Weights of a small transformer language model.
Size: width 160, 2 heads of 64, MLP 448 SwiGLU, 4.45M parameters.
Architecture: RMSNorm before each block, rotary positions, normalized queries and keys, some layers without attention, paired heads, shifted keys, an embedding shortcut, LayerScale, norms scaled by depth.
Training: a variant of Muon for these matrices, 150M tokens, 6639 steps.
Each number is 200 + 20 x the weight over its row's rms, rounded and kept within 0 to 999. Layers, rows and columns count from 0. The size before them is the row's rms in percent of the matrix's.

# layer 5 attention key, 128x160, rms 0.0388, rows 70-91, columns 0-159
081,231,253,209,226,210,175,218,184,183,191,203,175,221,202,192,181,211,227,204,214,206,175,250,180,190,208,202,178,171,207,207,167,216,199,196,195,213,221,188,182,209,211,194,212,232,204,228,189,232,195,175,196,194,197,203,206,210,204,216,207,188,188,222,203,180,190,200,209,203,188,209,203,190,219,190,186,184,170,163,209,218,210,208,183,212,193,223,208,212,182,198,206,169,196,177,234,218,226,177,210,185,204,177,185,187,208,184,191,214,179,190,183,154,210,225,175,220,173,195,219,174,200,225,263,198,166,206,209,158,224,244,213,208,205,198,225,161,195,221,197,178,187,202,197,245,169,181,223,211,188,207,208,168,214,181,246,184,207,225,231
087,195,194,225,258,199,201,203,200,193,187,247,191,210,186,209,184,230,206,224,235,176,173,231,210,199,191,190,179,206,221,168,159,219,189,194,183,210,200,192,207,223,222,232,228,211,198,216,189,198,196,199,178,206,199,197,216,175,188,205,232,213,183,192,226,205,173,194,212,183,169,161,191,239,187,188,189,231,180,186,201,148,229,194,168,190,211,197,181,199,222,188,171,194,176,179,168,206,236,151,177,189,218,176,208,212,144,211,197,181,227,180,197,214,218,186,176,197,198,194,199,183,232,227,182,235,214,200,227,173,200,204,194,231,214,211,224,196,193,235,201,207,209,221,216,217,183,198,203,190,186,199,210,184,209,218,191,205,199,226,178
085,177,183,222,232,165,224,199,194,205,220,221,216,188,189,199,202,237,227,183,221,203,207,204,183,161,184,180,189,189,190,190,182,218,217,174,189,229,204,171,188,184,212,207,166,189,210,192,229,201,221,193,195,226,225,215,197,184,187,160,211,159,199,194,199,174,196,171,196,225,176,160,175,202,190,188,222,199,192,193,158,189,197,210,172,163,228,197,219,219,176,187,193,193,186,167,204,226,223,181,151,213,204,224,232,205,186,160,172,204,178,219,215,224,173,213,192,224,226,200,188,220,210,203,194,209,175,237,210,193,182,197,201,199,242,179,208,194,212,197,193,197,202,220,221,230,194,182,209,153,214,199,184,180,226,199,180,194,176,231,229
087,204,239,182,183,206,219,201,190,165,223,196,189,257,206,217,220,189,213,190,226,231,208,218,214,210,205,238,191,176,206,222,201,226,179,171,225,209,177,165,200,193,197,205,227,174,219,216,183,204,180,206,193,191,160,203,190,227,204,204,220,169,218,203,177,241,195,225,213,173,197,225,182,208,217,201,199,220,168,177,203,220,173,191,238,193,204,182,208,179,239,196,211,198,223,182,179,220,214,187,203,202,209,201,191,196,239,181,202,205,160,210,183,211,185,163,206,229,196,208,164,125,216,208,216,210,170,207,191,222,216,198,199,203,167,205,204,226,238,207,206,179,208,203,228,196,204,210,196,211,213,207,189,180,196,207,211,203,193,168,235
091,218,247,203,213,154,168,205,200,233,219,196,201,205,203,219,198,214,250,204,210,204,197,207,189,179,214,220,188,188,229,214,182,215,200,182,215,203,202,179,151,247,191,195,232,222,205,187,188,187,148,222,191,189,194,197,212,211,225,228,197,184,175,196,205,182,182,205,228,207,196,199,210,205,238,219,224,179,207,164,210,164,210,207,182,199,183,185,220,194,177,214,221,196,190,204,218,204,161,180,183,175,228,196,180,195,186,218,194,177,193,198,193,167,198,209,210,196,183,176,219,207,199,219,244,175,162,213,215,181,202,221,200,192,203,192,216,177,200,213,205,209,193,182,181,225,144,175,196,217,194,207,189,194,244,171,251,213,211,202,222
084,152,225,210,192,219,181,177,215,203,189,189,220,219,191,185,205,229,210,182,193,207,232,199,221,213,199,214,214,183,221,178,205,176,165,216,236,180,246,210,196,255,227,212,180,176,226,205,213,192,189,203,162,210,190,185,208,206,193,192,179,236,177,133,189,188,195,190,219,201,191,197,199,193,191,172,204,185,165,235,214,203,200,208,222,199,198,211,202,185,194,184,177,177,181,192,206,149,194,208,187,211,190,195,174,222,229,178,207,212,187,190,186,203,204,212,196,198,212,201,211,234,226,208,205,197,197,175,191,178,192,198,175,167,235,200,219,205,196,193,218,189,199,189,225,151,208,176,232,202,187,179,184,196,180,159,161,181,220,168,182
091,214,219,203,181,201,203,151,198,162,191,190,180,209,206,211,232,177,196,206,216,195,167,184,207,188,200,207,207,202,152,213,199,216,209,183,215,183,231,157,184,236,198,192,243,223,213,187,218,209,202,163,227,162,199,201,204,167,192,223,196,211,222,222,178,204,226,195,233,213,217,198,190,193,246,182,154,210,202,192,208,141,204,213,226,188,179,196,197,217,191,196,206,194,183,185,215,206,214,197,190,210,234,219,175,217,209,161,196,219,217,212,201,199,235,210,199,218,200,213,164,196,204,199,199,228,194,217,230,228,198,175,193,202,193,223,177,192,191,154,172,195,205,200,187,211,205,162,194,175,184,200,204,244,197,188,196,207,159,203,228
078,198,160,213,180,211,208,180,246,219,196,239,187,212,194,189,201,228,190,184,153,197,232,203,184,181,155,215,187,209,195,212,187,224,208,201,220,174,189,201,200,159,209,186,244,194,177,216,184,187,190,199,211,183,198,185,203,188,192,169,188,197,202,221,199,200,188,238,196,183,194,162,181,196,225,188,227,185,195,180,186,202,254,226,204,218,181,145,188,242,177,236,193,201,210,191,202,212,205,176,183,234,215,214,186,187,206,220,203,210,195,185,184,217,185,198,209,152,245,200,216,217,185,198,188,176,204,209,188,168,176,214,150,226,172,183,220,215,196,220,199,204,223,199,215,194,188,205,183,201,200,199,179,237,192,194,171,200,202,214,190
081,224,233,214,158,198,186,182,221,204,195,198,254,208,157,195,175,203,197,190,190,228,201,203,198,175,202,227,206,207,222,189,244,206,217,214,249,176,178,198,181,192,166,243,193,197,199,206,200,189,169,188,214,197,197,176,178,223,211,217,220,204,158,199,202,204,218,191,217,213,233,203,212,215,189,204,221,222,247,246,212,200,215,187,202,172,190,192,234,183,217,196,215,224,197,197,194,154,209,199,213,182,163,191,198,229,205,188,242,171,197,207,200,204,237,173,222,192,208,167,202,168,208,200,191,201,199,177,195,174,195,194,204,205,201,221,209,198,265,223,212,187,181,180,175,210,218,200,175,194,210,178,181,224,212,198,205,204,199,192,201
092,241,188,210,205,236,196,181,212,178,194,204,199,194,232,192,221,226,170,185,178,210,193,211,228,214,185,216,220,233,209,225,235,200,212,217,206,196,185,200,212,184,175,190,187,183,213,189,232,203,208,196,185,217,187,186,184,202,221,211,193,204,199,189,243,221,207,162,151,211,198,207,226,236,236,206,202,187,210,240,171,214,210,180,231,179,168,196,196,188,210,222,234,213,212,245,195,217,192,185,231,192,170,169,165,189,226,181,220,198,188,209,206,214,161,185,213,172,233,197,217,182,166,189,212,193,205,203,219,204,204,204,182,218,186,189,212,227,220,225,182,201,202,245,224,187,222,242,186,182,217,183,179,184,187,175,190,232,207,187,191
090,177,183,183,199,182,200,203,168,169,203,201,174,196,204,219,219,242,216,192,192,203,246,195,190,202,204,173,215,193,211,187,198,184,181,221,167,207,205,229,190,184,188,196,175,191,189,193,205,206,186,166,199,245,166,203,171,189,205,170,205,178,209,210,171,220,224,199,223,185,201,193,205,236,182,196,218,203,156,210,197,210,198,236,207,197,175,197,191,221,216,215,180,197,222,200,189,216,218,233,202,184,196,214,179,189,217,189,223,192,212,223,193,237,184,189,190,211,228,193,236,228,239,202,181,197,194,190,186,224,187,193,136,163,183,172,199,220,174,194,172,233,222,196,206,183,213,183,230,239,178,199,153,225,197,176,193,200,234,221,189
093,204,196,214,208,184,224,217,186,223,180,214,211,218,247,193,224,184,182,157,179,186,217,178,197,190,196,184,219,196,205,192,193,206,198,207,190,194,203,211,184,199,186,205,193,211,232,179,201,203,176,171,211,202,202,179,231,179,217,174,220,179,188,188,203,171,163,218,226,200,181,187,177,192,193,198,191,163,224,200,173,214,169,177,218,174,215,204,193,196,178,186,183,202,182,202,185,187,221,203,213,197,228,208,231,223,189,180,212,175,175,253,173,221,219,199,178,188,225,199,160,206,187,198,235,203,208,217,217,213,180,218,211,168,185,250,229,190,176,209,203,192,206,231,186,189,187,196,252,175,171,250,210,173,182,206,221,190,228,151,199
102,213,207,208,244,155,186,199,188,167,206,196,192,162,245,208,164,188,188,213,221,208,169,203,156,190,208,188,205,204,171,177,184,185,174,207,178,211,193,215,207,177,219,226,184,231,172,228,210,182,208,212,219,195,204,187,215,211,183,181,207,201,206,205,185,174,213,203,206,202,177,196,201,226,177,178,216,222,211,191,213,197,220,217,238,182,221,203,165,202,168,226,215,205,211,206,219,238,159,194,194,242,200,209,225,221,200,203,171,222,180,218,219,203,223,195,192,233,216,196,211,218,146,212,174,199,192,218,211,193,181,196,220,180,203,220,189,192,161,216,211,212,198,198,216,195,204,194,205,191,208,202,218,191,233,233,217,206,190,261,242
098,170,203,201,209,187,230,196,191,203,189,214,201,163,222,218,199,232,218,212,192,215,174,208,204,192,176,186,178,177,170,201,162,205,205,188,190,184,213,202,211,224,192,162,186,199,237,204,226,179,217,204,210,206,190,217,221,199,195,199,203,233,216,212,189,176,197,188,186,226,181,166,199,168,237,202,169,233,201,200,223,209,206,233,187,220,178,233,208,186,192,216,215,207,164,214,207,173,210,197,134,231,214,236,238,198,209,172,202,203,227,219,208,167,214,210,214,198,207,214,212,211,176,199,199,188,194,210,217,200,151,213,204,177,212,228,175,176,184,197,208,187,224,240,251,189,225,194,194,162,188,237,203,195,223,185,183,195,193,223,191
091,200,206,200,189,185,240,175,194,224,228,179,177,194,191,222,160,202,214,205,221,188,185,225,174,197,182,212,223,210,181,205,201,209,192,193,215,223,182,215,244,203,228,224,220,210,207,207,201,243,184,210,215,183,226,183,211,223,197,175,176,209,203,210,195,203,253,176,232,174,209,207,213,187,248,219,212,201,188,181,215,199,156,174,204,205,234,214,197,216,186,194,208,216,217,167,182,165,202,220,195,177,194,167,229,190,207,183,228,168,170,188,215,208,201,179,181,158,176,209,209,195,215,223,173,206,183,194,203,165,209,186,190,195,169,199,203,198,222,185,187,217,218,183,227,216,159,228,239,153,211,222,203,203,212,187,184,208,215,212,196
097,179,178,198,180,194,188,213,183,178,208,206,172,214,176,196,222,251,201,210,214,189,195,204,170,204,178,176,217,191,243,189,219,190,193,224,178,177,207,198,200,220,198,199,197,182,181,218,183,182,229,188,209,197,205,199,215,205,210,197,162,226,181,152,205,196,239,222,182,200,186,186,220,181,186,174,215,214,222,158,207,215,195,214,201,230,204,183,198,187,190,170,169,185,211,197,213,246,157,193,193,239,218,224,217,177,213,215,179,175,199,238,186,205,209,190,227,194,194,195,187,198,224,184,212,226,194,201,210,171,167,202,199,194,241,194,232,182,188,223,191,170,186,240,201,159,196,237,204,214,185,193,234,165,213,201,180,227,225,187,200
100,216,212,212,232,186,205,182,166,181,191,181,194,189,190,218,231,216,216,198,219,201,169,221,180,200,212,211,215,244,200,187,174,224,218,225,185,185,174,177,201,214,203,190,181,218,175,189,207,200,222,201,202,187,257,211,204,221,187,223,215,207,227,207,202,212,206,200,160,217,202,217,200,177,238,262,179,190,203,167,196,185,175,181,204,191,220,223,202,209,172,193,209,192,202,197,210,219,208,200,193,224,205,191,238,239,140,195,207,198,177,224,199,189,206,198,217,224,201,193,169,231,200,212,191,230,201,195,240,189,192,210,222,198,241,206,217,187,185,203,190,180,181,192,177,205,222,192,215,158,191,213,204,162,199,198,242,212,232,214,236
090,183,208,204,198,199,209,205,196,198,219,232,183,194,197,187,175,209,180,211,219,215,155,199,154,201,217,193,219,194,218,222,198,188,174,216,194,200,210,225,180,219,217,213,208,210,155,195,167,188,171,231,230,223,190,186,185,213,186,195,191,221,168,213,203,204,184,221,209,201,199,191,195,190,233,186,249,185,211,180,214,230,163,194,217,175,225,213,219,219,209,196,215,178,193,227,214,214,177,201,180,175,219,211,193,178,247,224,229,198,160,183,195,170,205,191,187,186,208,169,223,142,221,214,147,226,190,209,184,191,201,220,177,217,211,219,190,227,199,189,241,222,172,193,222,185,218,227,190,218,188,211,228,199,221,197,194,204,175,183,190
104,192,201,239,215,179,210,172,198,176,210,188,192,177,202,199,221,200,177,198,201,202,179,191,202,197,209,241,223,164,207,251,190,181,205,195,217,202,223,146,206,202,232,155,184,195,202,198,211,189,185,188,221,176,198,191,177,168,214,210,208,232,201,208,237,193,208,214,220,196,184,204,217,205,207,185,174,168,212,191,187,229,175,194,210,210,227,228,170,191,198,204,186,222,192,220,186,159,200,182,191,193,215,186,234,248,183,204,214,188,187,242,198,196,170,208,177,220,179,199,194,186,180,168,217,209,204,228,221,182,210,173,221,210,216,189,233,203,200,184,204,176,200,206,206,217,193,199,215,171,146,169,198,191,144,214,194,214,205,190,165
093,191,191,184,188,232,188,174,213,209,172,242,222,212,197,165,219,191,182,188,184,205,194,189,216,173,184,202,190,230,179,208,194,195,225,185,206,191,167,195,213,172,178,205,178,213,171,197,221,193,193,206,190,202,168,172,199,217,165,158,206,196,224,201,223,194,186,216,143,231,231,185,160,208,191,181,194,174,203,214,173,213,211,181,169,226,208,180,212,225,226,220,199,212,194,150,189,210,199,212,203,224,205,207,183,227,201,198,184,179,213,203,196,211,204,190,223,204,221,245,211,197,221,170,195,187,213,169,189,216,159,182,205,210,212,213,166,187,237,255,189,209,184,195,221,199,186,197,218,193,203,199,191,234,187,216,151,193,208,229,193
100,185,235,187,216,206,219,214,210,174,205,211,196,187,202,168,218,193,208,221,168,188,231,165,189,186,184,198,183,194,196,204,212,200,193,203,192,196,194,218,204,129,208,188,142,220,208,167,218,191,231,213,190,216,217,214,173,243,223,175,174,189,215,210,247,202,165,231,203,185,206,219,209,237,204,221,178,227,195,196,209,230,193,171,204,187,155,170,198,203,226,224,193,216,195,208,196,220,210,187,206,190,207,222,217,201,168,218,198,212,178,232,194,224,199,221,209,212,208,228,205,217,179,214,233,211,206,172,203,223,207,162,209,173,205,190,197,198,222,182,177,208,202,236,204,194,222,216,203,237,200,203,232,187,207,214,219,202,244,192,197
089,196,191,208,184,197,201,198,203,236,208,187,205,198,218,219,226,209,175,205,183,208,178,221,207,209,208,171,206,193,232,236,161,215,215,215,196,174,183,227,215,186,232,206,200,188,183,227,189,199,186,191,208,213,237,203,215,191,211,201,209,227,181,227,195,202,217,236,228,189,197,262,226,222,201,237,197,204,237,248,211,194,218,183,190,210,219,193,198,217,183,158,226,204,211,185,199,169,195,202,206,173,166,200,217,173,164,169,193,212,157,231,189,199,221,231,228,178,176,162,184,193,200,202,202,183,204,207,195,214,233,224,206,220,215,196,201,217,217,210,197,201,166,183,202,208,236,193,172,192,235,222,195,171,165,179,198,204,201,233,205
# layer 5 attention query, 128x160, rms 0.0388, rows 71-92, columns 0-159
082,199,215,181,213,193,223,189,212,223,207,192,218,169,220,155,226,195,177,181,184,213,207,153,192,189,214,184,252,198,200,236,204,184,202,197,202,164,248,200,198,200,222,196,222,210,211,182,228,217,187,198,211,188,200,207,217,190,185,222,191,193,213,191,169,225,234,178,181,192,176,207,214,193,175,213,217,210,248,226,209,240,195,167,198,226,174,228,185,202,195,187,204,196,208,180,195,161,191,181,227,209,212,220,190,211,188,232,201,209,173,197,197,220,174,215,204,226,216,172,188,221,191,207,214,211,207,223,186,215,168,201,218,166,189,177,200,197,170,204,184,175,197,187,183,172,237,192,214,206,182,211,231,186,179,175,133,220,206,194,207
090,208,187,197,243,194,207,226,210,190,201,227,202,199,211,195,200,196,223,197,223,219,194,191,223,215,212,188,194,219,197,158,182,237,191,211,220,226,206,181,215,201,154,208,231,179,198,204,221,225,223,157,216,203,204,189,199,200,184,158,207,206,195,198,184,239,223,204,202,199,163,204,193,182,214,203,176,178,204,159,212,194,186,183,227,217,172,199,217,214,223,214,202,195,222,194,189,210,153,150,234,196,226,212,177,182,205,223,170,180,226,216,206,232,194,199,214,240,217,196,188,167,202,212,169,195,189,162,207,208,208,209,167,187,228,203,181,184,147,175,186,206,203,222,209,197,185,220,242,186,181,193,191,218,173,189,219,220,212,172,185
077,208,181,196,155,189,202,190,211,210,205,203,202,183,187,212,221,200,186,220,201,224,205,200,180,209,172,219,187,223,206,198,212,185,200,214,211,204,186,209,208,209,191,185,172,193,183,215,240,201,231,236,209,191,206,197,198,181,236,211,176,230,229,167,198,250,160,195,193,200,200,185,224,202,226,207,186,208,177,194,226,202,212,210,197,232,185,211,167,263,205,199,190,188,188,174,183,207,204,213,183,226,203,218,187,199,230,237,220,205,215,201,200,195,195,212,180,226,225,213,194,170,188,186,251,139,234,166,202,175,209,210,201,188,191,236,173,224,177,218,202,185,178,195,230,206,200,186,185,222,185,228,157,217,178,228,190,182,221,194,194
080,183,206,176,183,192,196,174,179,208,221,157,219,210,226,218,193,169,173,230,191,210,191,204,179,191,203,225,196,174,179,221,172,195,202,200,161,172,235,196,200,228,220,215,216,183,200,199,225,191,240,229,200,185,183,197,208,214,167,227,216,187,233,166,223,201,217,164,212,217,179,165,235,167,210,178,171,189,192,200,194,181,182,175,203,243,205,191,151,186,208,224,206,155,212,216,237,191,196,205,193,208,221,221,193,227,200,200,202,220,195,194,215,175,174,221,191,238,209,230,217,211,192,233,214,186,208,194,177,179,192,181,208,193,173,184,190,218,183,175,182,185,197,212,179,231,211,204,190,209,174,201,217,184,217,219,189,198,210,230,227
078,200,207,197,190,223,192,215,187,222,181,206,184,206,172,182,203,176,199,179,191,177,199,172,209,168,203,214,195,251,216,211,204,196,180,197,196,210,171,226,206,167,208,216,189,239,215,171,202,223,238,222,214,146,179,186,207,231,212,213,217,199,213,201,191,211,155,197,213,195,189,215,197,214,170,189,225,176,230,217,226,187,207,174,213,183,168,196,229,224,241,206,212,201,199,195,194,204,177,204,242,205,256,248,203,178,174,215,198,206,209,196,193,196,202,209,182,172,196,194,200,190,168,202,230,232,219,194,216,207,186,191,197,179,198,204,214,214,194,226,180,219,209,196,169,149,204,191,183,259,205,191,197,206,186,187,181,207,205,166,183
097,227,243,176,165,206,187,238,197,218,213,190,166,202,255,205,208,183,171,253,185,191,181,226,182,220,195,224,182,203,208,198,163,233,205,194,203,235,209,219,186,187,194,193,228,222,206,208,184,186,192,268,215,165,198,181,241,212,184,199,208,207,198,214,202,207,159,212,195,186,215,207,209,209,209,199,220,211,215,198,199,199,223,217,195,232,209,183,201,232,209,199,191,186,219,219,189,175,194,189,199,195,226,187,201,207,195,205,193,204,207,203,167,217,168,208,196,193,164,228,207,183,185,210,215,181,194,194,192,211,206,240,204,178,167,195,206,210,171,229,190,224,206,220,203,221,179,186,196,252,208,220,185,188,219,215,250,223,216,191,190
075,223,191,194,221,215,213,239,247,233,195,227,196,184,198,198,232,202,212,207,218,187,214,170,211,225,192,205,224,188,226,139,228,194,208,217,168,223,189,199,193,180,178,195,206,208,194,197,188,246,146,191,212,162,197,229,186,173,181,214,207,192,179,200,196,201,186,207,211,172,205,203,183,203,188,192,200,204,210,216,182,250,193,203,198,213,153,229,215,169,169,224,146,198,216,223,209,192,202,222,194,195,214,175,189,161,211,213,177,215,195,208,179,181,202,223,183,217,204,233,209,205,192,238,220,182,200,205,218,202,185,172,203,197,212,204,207,215,174,215,162,183,210,214,192,223,198,218,202,241,197,194,187,204,225,173,188,200,200,219,225
100,188,154,188,200,203,193,206,206,203,199,210,180,208,177,168,195,207,216,152,194,186,229,192,222,197,185,186,189,211,179,176,183,171,178,188,203,188,216,228,184,217,228,217,188,190,167,184,202,214,242,187,186,256,210,209,203,199,214,198,153,189,209,177,184,197,206,176,157,200,192,222,204,208,207,194,225,189,166,233,201,194,188,190,192,207,215,215,177,213,213,215,217,190,201,194,201,205,235,207,205,204,216,181,208,178,189,188,215,164,234,216,201,190,224,183,152,189,207,171,196,213,184,189,236,187,249,220,209,188,208,179,192,178,206,193,192,225,179,234,185,206,220,204,210,163,216,199,205,162,185,207,203,179,210,174,183,145,196,154,189
094,213,225,222,206,216,228,224,210,184,207,191,194,180,228,209,197,188,242,176,154,199,199,187,182,217,208,193,182,191,197,162,226,223,206,185,209,226,202,189,198,202,162,183,204,204,186,200,233,209,199,207,210,197,209,220,188,204,189,203,158,182,201,217,174,230,197,215,188,198,236,234,198,174,199,222,205,205,183,200,206,244,198,231,191,187,191,168,176,215,185,212,165,196,229,168,247,201,196,220,202,213,171,194,224,184,253,194,211,199,189,229,179,194,192,200,244,188,185,222,211,235,214,211,201,167,186,208,178,198,171,211,188,204,195,156,186,173,202,183,209,214,214,151,223,219,195,213,216,185,217,197,177,209,194,181,211,168,189,241,224
084,180,189,225,187,189,181,186,214,173,166,197,235,226,186,175,176,217,230,190,180,170,169,182,190,194,211,181,205,183,216,216,232,204,240,216,210,202,158,172,209,189,193,172,178,193,227,215,191,207,223,189,201,189,192,194,177,236,201,166,187,208,207,188,215,223,172,214,180,195,206,197,198,208,184,213,197,186,235,193,170,240,200,179,174,185,186,171,232,170,211,181,217,229,142,175,157,193,181,177,226,203,167,198,209,197,200,222,239,190,189,212,200,230,196,176,215,187,201,209,225,195,210,188,172,182,179,207,160,224,190,227,219,228,173,215,234,207,215,202,206,179,182,180,201,210,216,207,218,212,216,214,199,215,186,199,214,221,205,174,191
094,159,178,233,193,186,172,193,222,157,164,177,165,216,196,192,210,203,174,180,244,180,216,193,183,223,193,189,217,203,181,195,200,167,181,174,228,192,202,212,188,232,198,210,219,216,196,229,196,165,174,144,210,184,189,172,191,204,170,164,182,208,227,198,204,206,159,218,209,202,202,196,190,212,223,179,136,217,178,214,197,213,219,205,200,187,213,186,215,174,206,173,205,190,187,193,192,198,185,172,178,182,163,200,182,225,210,228,220,218,177,191,206,221,220,169,246,191,178,216,185,206,207,208,166,187,212,209,178,213,200,211,178,211,202,213,198,200,219,174,206,207,211,225,194,194,172,214,190,196,199,186,215,181,220,196,208,226,176,165,205
095,201,191,196,183,196,178,202,195,172,210,190,235,204,207,197,179,213,184,199,216,173,220,225,225,204,160,202,209,203,213,198,179,225,195,214,204,186,202,236,203,204,188,225,194,179,202,192,141,172,249,177,181,217,179,142,224,213,196,212,211,221,188,196,235,221,192,201,216,229,198,190,178,162,193,197,197,220,192,159,217,218,192,198,196,196,216,190,184,164,201,185,201,193,232,192,203,202,224,214,172,214,218,186,191,195,179,208,208,237,187,183,235,220,200,192,204,247,200,161,190,221,226,190,158,181,192,211,187,220,198,189,226,214,175,209,183,210,239,161,223,175,201,175,195,244,170,214,204,178,211,192,220,196,215,202,230,198,209,180,206
090,243,220,211,217,205,198,216,183,204,158,179,212,251,193,209,214,190,174,209,231,183,164,195,206,196,209,204,207,156,202,197,167,189,201,182,196,219,196,175,169,199,170,214,198,164,212,223,219,185,198,251,213,169,194,211,191,191,197,180,194,191,193,196,210,177,195,221,192,172,162,184,202,192,195,188,201,158,231,186,194,185,218,201,208,180,206,171,211,220,189,175,216,200,179,210,205,159,180,171,226,169,204,199,224,194,194,191,205,199,155,181,156,208,160,195,197,212,186,196,185,201,197,205,189,230,164,183,185,206,207,216,228,216,199,222,224,203,193,196,170,184,187,230,181,218,177,199,204,237,182,201,226,183,204,198,255,190,204,178,210
099,164,209,187,174,181,185,210,152,199,225,204,220,218,174,212,182,194,225,215,183,209,187,171,224,220,192,209,182,200,209,180,203,217,194,170,228,197,214,205,182,182,208,195,222,206,157,190,182,195,238,169,194,231,237,203,174,187,196,193,223,197,178,185,226,192,194,191,200,197,218,220,202,232,211,220,163,173,145,159,200,207,208,217,214,213,159,219,203,214,150,211,214,183,157,193,191,216,188,180,207,219,185,192,200,224,223,192,207,200,209,209,169,219,218,212,194,178,215,221,229,215,208,173,218,180,199,193,193,184,217,225,163,184,188,190,157,218,207,195,180,201,182,188,232,218,204,218,176,157,189,185,181,216,208,191,204,199,170,194,225
093,169,211,234,197,210,192,190,210,232,190,237,189,202,184,201,197,188,219,162,206,190,205,194,208,194,196,163,195,190,201,221,177,227,219,217,217,234,204,192,172,209,218,197,224,206,202,199,159,207,187,209,171,188,227,216,207,200,177,186,212,172,191,212,226,221,224,190,170,207,183,199,168,210,157,178,220,150,179,205,204,217,167,199,218,186,210,223,196,175,214,206,186,186,207,167,156,199,217,216,170,217,200,209,231,181,201,208,204,223,187,216,204,209,198,215,213,182,208,194,205,248,181,177,184,209,208,176,201,179,184,245,185,201,221,226,157,189,212,192,202,228,210,155,219,221,217,226,250,231,168,194,193,192,185,199,221,202,190,172,200
099,199,219,193,187,209,210,169,159,219,201,213,192,158,220,216,199,164,183,242,192,210,165,222,201,203,221,188,188,177,204,198,182,223,219,191,177,246,228,203,198,191,213,211,218,176,228,203,229,189,189,212,192,231,227,199,179,161,199,187,200,196,189,237,229,181,194,226,210,212,239,200,210,217,178,223,193,193,211,181,193,180,163,193,198,157,232,189,186,216,231,161,229,200,226,220,192,163,176,195,193,192,198,189,211,220,180,175,201,203,174,208,176,187,208,211,201,189,186,207,208,174,181,205,201,218,173,229,213,212,229,220,220,200,201,194,234,183,182,198,232,198,175,196,182,239,214,201,230,197,185,195,194,142,181,212,200,179,202,220,192
095,204,203,190,191,201,188,214,164,193,198,172,223,207,189,217,215,166,205,222,212,220,196,204,222,201,215,171,178,212,211,262,188,210,217,216,196,221,183,187,179,234,213,202,209,168,226,189,169,185,229,223,180,175,248,192,179,192,170,224,208,193,205,173,232,199,234,150,240,194,218,206,189,174,156,189,206,157,195,216,185,212,201,206,209,200,190,187,221,177,213,231,207,193,212,184,198,201,234,199,211,211,205,179,178,227,205,168,188,164,194,202,216,206,201,190,215,204,198,239,217,195,187,176,191,204,224,243,190,198,196,207,192,235,207,205,225,211,188,173,187,211,200,241,192,208,222,238,207,200,201,240,218,209,204,204,208,210,171,229,206
100,230,214,209,199,187,208,213,210,214,218,158,213,224,224,224,203,189,183,219,192,194,213,172,244,185,253,214,171,208,201,212,221,205,217,210,180,196,200,229,164,206,194,202,187,196,226,214,221,174,166,225,178,192,206,200,211,196,214,212,206,238,189,231,199,201,201,254,202,190,201,179,216,214,213,208,195,217,180,231,219,182,212,232,193,199,192,183,207,223,193,194,217,189,183,185,184,216,221,224,203,168,207,208,224,202,162,213,189,217,205,199,208,194,165,195,232,245,235,204,199,198,219,181,188,208,210,168,201,217,178,232,204,183,229,222,225,218,208,219,232,212,178,206,177,192,194,155,189,227,225,225,198,214,220,202,229,244,222,230,220
084,199,181,212,212,179,232,231,222,230,190,197,168,207,194,199,140,276,170,212,210,217,218,213,227,205,202,169,210,180,226,165,194,208,193,174,193,195,229,202,197,185,216,182,156,192,224,211,170,208,156,175,216,235,184,238,215,200,215,157,199,203,190,171,197,178,208,179,178,198,184,205,205,211,207,162,227,223,207,195,192,188,218,202,211,198,188,211,222,182,201,218,195,197,150,209,216,237,184,210,204,210,205,226,183,194,194,195,209,220,206,191,219,166,182,203,203,189,190,190,180,205,179,214,213,194,195,184,230,182,219,204,192,187,200,198,228,185,183,172,217,183,207,176,174,210,217,172,214,204,201,215,201,167,192,180,175,209,213,173,192
116,217,229,201,201,208,231,198,162,206,197,136,227,195,202,174,242,151,169,192,229,189,192,170,177,205,236,205,195,193,232,177,233,181,198,208,203,171,220,176,188,188,198,202,217,254,217,230,199,178,212,235,230,179,185,208,222,159,194,192,193,211,181,222,212,213,214,158,230,240,164,222,183,194,212,186,221,202,215,226,191,204,215,208,176,215,216,226,210,222,189,222,211,187,173,192,187,216,204,209,221,189,216,212,182,178,192,206,211,197,202,199,184,211,177,200,215,188,230,193,184,186,207,194,203,243,198,209,218,208,186,175,212,179,183,233,212,188,196,210,189,194,217,206,176,190,229,199,215,211,203,177,178,198,185,223,210,233,213,191,203
089,167,199,192,203,202,197,194,206,180,223,213,167,173,217,215,196,198,206,199,201,153,203,217,199,182,199,181,217,218,191,230,201,219,196,194,201,176,208,218,179,211,219,149,190,209,222,185,213,215,220,166,175,229,207,207,205,205,194,223,235,189,230,182,212,209,243,193,191,203,225,163,160,180,193,219,206,195,196,211,228,206,165,212,216,209,196,149,212,213,242,216,192,179,177,229,171,166,229,200,181,214,197,199,194,208,212,183,214,193,205,233,200,183,177,203,197,174,217,178,176,233,172,205,209,193,187,189,181,168,201,236,207,188,242,196,144,195,213,194,185,211,187,200,189,225,209,234,226,173,184,180,225,210,210,207,204,220,193,204,161
092,214,216,213,226,217,163,190,187,168,193,210,196,209,194,187,167,195,234,227,231,173,191,187,199,179,158,253,211,179,186,187,161,199,173,216,207,223,212,173,203,226,218,192,200,220,205,208,193,210,192,208,199,206,182,217,188,192,168,255,195,185,177,215,162,229,188,240,198,205,176,214,203,186,215,169,191,211,217,217,188,225,208,222,207,213,217,204,210,232,190,213,186,204,131,232,198,197,194,169,203,223,214,192,254,236,195,230,203,235,220,190,238,189,208,199,204,197,209,192,228,188,211,175,178,191,182,211,179,206,237,215,213,194,200,195,211,212,224,178,194,171,214,218,194,226,221,190,211,201,196,207,207,184,193,192,220,217,193,203,200